Weights of a small transformer language model: tied embeddings.
Each number is 500 + 50 x the weight over its row's rms, rounded and kept within 0 to 999. Layers, rows and columns count from 0. Numbers have three digits each. The size before them is the row's rms in percent of the matrix's.

# layer 6 MLP up, 768x192, rms 0.14, rows 725-767, columns 96-191
096:494624545478518520563592477527531559540381574476480489520545358534439441464493428435466542568439500498541427503509416498426495441443506494479579508471456482418541418436492505513516530492547500513493496494519565471535543453539537465483451508530530498509560523511532428450544514508460393508
105:472592499565482580491540485518530501532453475569548538413465433488500467490491495523483511478527479480445476482456523433417485488555471559484486438539559567444471448463430532415486443470531485483500582486524466458519472583614566563442595531486504486411508532544517481527613555501428445529
095:492449543493483459415564505574421497573462521600461564568474489435541500450575521452432479499434512455499555532587416515585459473489542436446553507517404596476442502476487441472498529533498462402550492531527492437538583539470542483546494475497483445598467515409591552509581560494532599512
101:483439517494543551490408426567527523459473455579557504568455499495581449455463450538470530551518530537464532424480454431494622499504479506540530516550474484520533497417423478502439601481498497483491449430536412504433609509479410560523584492576526505523412443529467515488566545479485501524
094:483524464503532546557452563554533444504458488572575452524498540531609571473461521414468514502554448473489501501564447420500574504444540486475537591464483524524517524516583521525525551525496485469613511566457512537444409454464609502571545485411557478510565525458534513604503545512536545504
100:395436511483519586402472532531477497484416409525452468494573508486568502447579470569526628528502481596540481558520419555446437606467505432412547467452454495501429469524542532489396497474436461529502505474495455489556542460525453497471555488433579539435447466436457504569491448509426524480
104:465496499440497515542569443552550478461496430563552438588581585603571478501451505411453482617528457504531491565478523474513475554535521418511568477435531446558523487418517445441495495433536454531439575502560437453477454472552579520489510514480547484453579562511464495547462465582465467470
099:423466525450582562520538545552473450514476498465462477559494536551498473508563494562379382526498496458556467496457500526488478549518496503472425508539463532463488519567412462527565475506471433392491481494526434493477422490490574535474449478538487547438517542609482597513521563533598459518
097:460466497458580509406544555500561515500473489575462579579510472491469527536465442502473466510518573520501485500516543529452498476467506430410491546540537501553556455521596500390459494537449466521495558429611438534449446537537454529488501496521477584462557522501573384487455531582523390539
094:458526462597494515503512472547506509496479428617524546548434506493649510543555524477407490551497504583507508466486555507377542498521512547513566476475477499510411440487530518517521511478450536439583516532519559505441572518523503561499502443477595444409495459522437397469591451575529463416
093:480424503449543508542528490518556431541555497407491560499483446448509549508521458506483464387476463561510511517542517489493607457494525624542475590418602491524504524467497468469591611477513530523564490523437561473416568440487545553485463574507423501533503512507513491549461437510487411488
102:515462429448554628489383426516582519512520409438540519496553498513449520541511442531514525595627553520435569490506538440407524484489551544493465524397521537596573462492507401471503464553499444493550451392482511595440460539551496433574489497495442438500502491481548510395570443589558445536
091:565413491567516550432536532474442473433475462380443422543569535503615506445423430505445457480453576452442500523524417591505559435449421554616504518387469494452505522489538535446562561482520576531452528560521535493447571416595465550564496578487446559509553407485543574539468534431516516600
096:451445481615438449557500484534477556433443472466557496375496505522479485452438458499537469454519519482516496545496442494500497500605553535468542544478562458479488536459402532439493436578592491468547444452488514473605504557508539535481439527425472499432498513560556580520532516546481470510
100:657524461532534521523546523534464503545544477565499537592498490471493446524538403481546519571534518541459543491534477481530526373425519439562518524454448496514522554444484532420520541401491415516476564497530498473538507537460543417532531594458548470541436464496528522485497472524472596536
091:469449505488527449571457488464381485425504555561546444528535463560468536482444451580491456512500519509505475508538463443493512656479492559489415651530509387487457496505464609558559576527535480502527405451464570454569539484456494448607514526489498437488523561546558503478549480487451464477
103:491532549452469556498584433411518569532492444500465494536542468557477577451600468582495574519593510530502508471481384416477476597495412466555559549537577514496497515394472405465545534435451470497401501499609439504452534514518481568536485339561535518506528587471439545410511530512586486557
102:549585407526552543499597476535489459503519478539429449506432497541494487470472623491517524480383466557488494561511425538483464478537437509402542428380510451513498544485519542458515379439454617431474552548536540514500511446486499467474487563569566520445504481510466495481440482459491496510
102:459470519502512401594501354527508509453517570528466471511509535494532514444476528496509533521464539571459491526525521542483502538556505605499483601492525482521437439567520444485489545482469442408472550509550424472474522527381583543502483511473522438443555492501483425484451502403510473454
084:534473431606553418530456514489522578493504521498430504581544526562481453569544436503521550448421473458472528476492509432510529519427504531483529476508411475447518399581566466494474483547465477600555523520487416530505494488563584483601466417450521593427471499558541508578530426416551511608
093:494510508448577514508576534550509561449553487432491506478574501502548473460496460489479454398611602502495557450484523463399495434495577606476530461488546550519489462666426357536460476539579503467563565518559506467429451610438527441469478539540564467496509484493496506419459422566527504543
105:471437523468559481531407468560490565490509542502484475598475611525567429473451421585437540519459519537489516481544434533524526504592428515426488473456552468543386541533544578427477540430483465549462538592460443479484506432539453509432501470446446508532478532538468524537506451542565517483
100:447504484530505447579489551444505541421509529529507486509479521449447495506512393572656503496514453535526591532530549390522456452524483530441540481465556583495529456514469487458498519469485546513412407547470435494541521439457404478590502453481406493509399432505535498429451474464523528484
103:457501503477509522509591487561561545472408489427521467485569401567563499509441549515423364470515531533540492414498554483480547554590528548581518567546484496478453488486471455534555539513553456503507528466579556516463519493426540484540482543612594497473536464446505522482547526485489465470
097:541446472479522463512530463546455497514543532457476498448576558541472624572510456573446494521465605553471454524554507420566532477461498489566566467459428498555500477497595559434371433497492515490589534432514485427542452550545538486460460454490504515515604463395491508530539538518566487458
096:501612461484487404446457456586564455515486570486502437529565436493458546577487442503449460613531483618531489513507497451527541530436579398488511430536474491528609487516466510432383566551545426550503505437443474508423445497579549477543533438464492431492509502487488510489614556522490519460
110:586570564470543514529478542487491417585387413433617497479535475460561465522509529513474562546518538522412521532542478447483459526528371487475519562478477465411548476554437461520622489437521524509392408488548479460534525581570571488640567538469442505405538476466582538536476496515565537591
095:441540409498430429460509450458403576521541476458487489537550513479456461463513470489427618497557558529492501568500413442511500454476382414489540510549423418457569495532482510579556502513496517586459472500457528545442526511522573449508532527513506492463490542498548479481467475373581596410
088:487415486543539507450517596541456488519494452453472468564558419379548534539450498523583492514473520447532488568476495473466592531653486477499621481488498566551466393463535460455516463532546568505471463480518507559567556600621480454536483516574466487513452552445456522480547439522456561544
097:447577467485609498562579518580422598539578544546439583517474467492514466489474478410410524523539530542490471486467445543495392512551502486419412495515438473450561484501546521543471364536473519438508488504552465449513517527511478542551427536487478511565520464597508482447525509510631511506
104:449499476544464453423442522472474539487526487533450512570502511594484615539473445523569512468504559578487422488614509396478453568464479531436558525465535528472532436447538575513498449433541498385466540492598476503497483438496456521574582472556458514552475529459528458523626503539420530517
104:471495520522421599472559533512571440453523489507509424543468518536540503493560569533540487465605480506527541455518428594597481502496459615502486513447468435483411570399568465581433442507575445493528483485534566491456558466421567528502544579479475539450521487481617461447447391445525553484
099:495545439468517489535412526466493464516438516548494536484472499531453463510495427530443405447533510487435509601500630467445562510482455411498498489397523513552503392537573450431464414551532348543493549532463466510477469597540529500548586502508551483498420502546506494454524477529517541443
095:488476577525460492527475600552511475489529523503451447516505503484596493477429518460448448578528586563532565397568502515560503458436544444513494543458443519423500512470592508457439477549465486525529531448504499517543471466563536591473537503546514472471409537550504468531535481529489403535
102:497547500559497548489528480532538482468449457498496407454454490547580572500495417501519477442515533447485471512511456485443429373413544589517531507477464463356513410453558499551525525512466424533420507495517534484395423437509474554537512538529570499494524451481506528489480476534526497501
098:592501494553491545496522581568496385485395527462542481424477479487383556585558448569547425474526528471470538479526412537546474489402464492471543549504482492489473546482491455475445566578530520573578534539568458564503519529623473449531535479537484501526447530495490522493552508529591427472
099:486520515439495510559371487467458469538520544420513455487510485429538474484524454472614578487484645442529541431472435452513511474472519564486463562442541484428578445488510489517561448512608481573405556414489399438466536508403460553556514489499560536382469508538521496431435443510420558524
107:534496472518476470460556435618454562589418538455486526514504416427574525522454639526448565451549451480526575477564512493518525491482430424512424518535544497482488340436537512439537417499651424507582462495541468519469392513510478490548519431534443525463535516469532520510467510490535462466
098:551554483473436563427496481579504522477523467482564549518556525434584517470486484577511412580540506412555432467513441418485455492576508527515406528407531455557487517552517480546428481460508483559507489497439359497517554493467577479463568568466504427441444443494558534557482504489491432484
102:485525424463462533658494422571386515489514614573477386561409489458473532448420489543402539499469518563535546504505467482552495507488475535569497567560471570487506493538502490609498462563470494460512541540510499471467508518516475512561474491498508498520587506537498484520409593500595518471
096:524573507559554445518533496514420418493451418417452479502487400445505600466452498524375506537520517495481479387623444540564381463545493512520551606496613514496519500524512489419571499495455550492517571462488473521503553474559553539511569451481526446511520506479510530512565510530474570540
095:450427491460434424458449496478515478460537405481496526675567511489529461557477372527556454514464504582442502463492521530550516615523560573431511420382510497459462556452493500533397428577421481462462533586434485434509510443538454543522489531576514403436529569478473473531498520541584457454
101:506446473484481559554486475515512460458551524468471488403520536511532409577529580572491416491478508489475475515504469496476509497579494512453543572483534493514566498480550491517464549564466531437480540425490532536517441522447524460555497599408419535502426448466505423445497437545611555617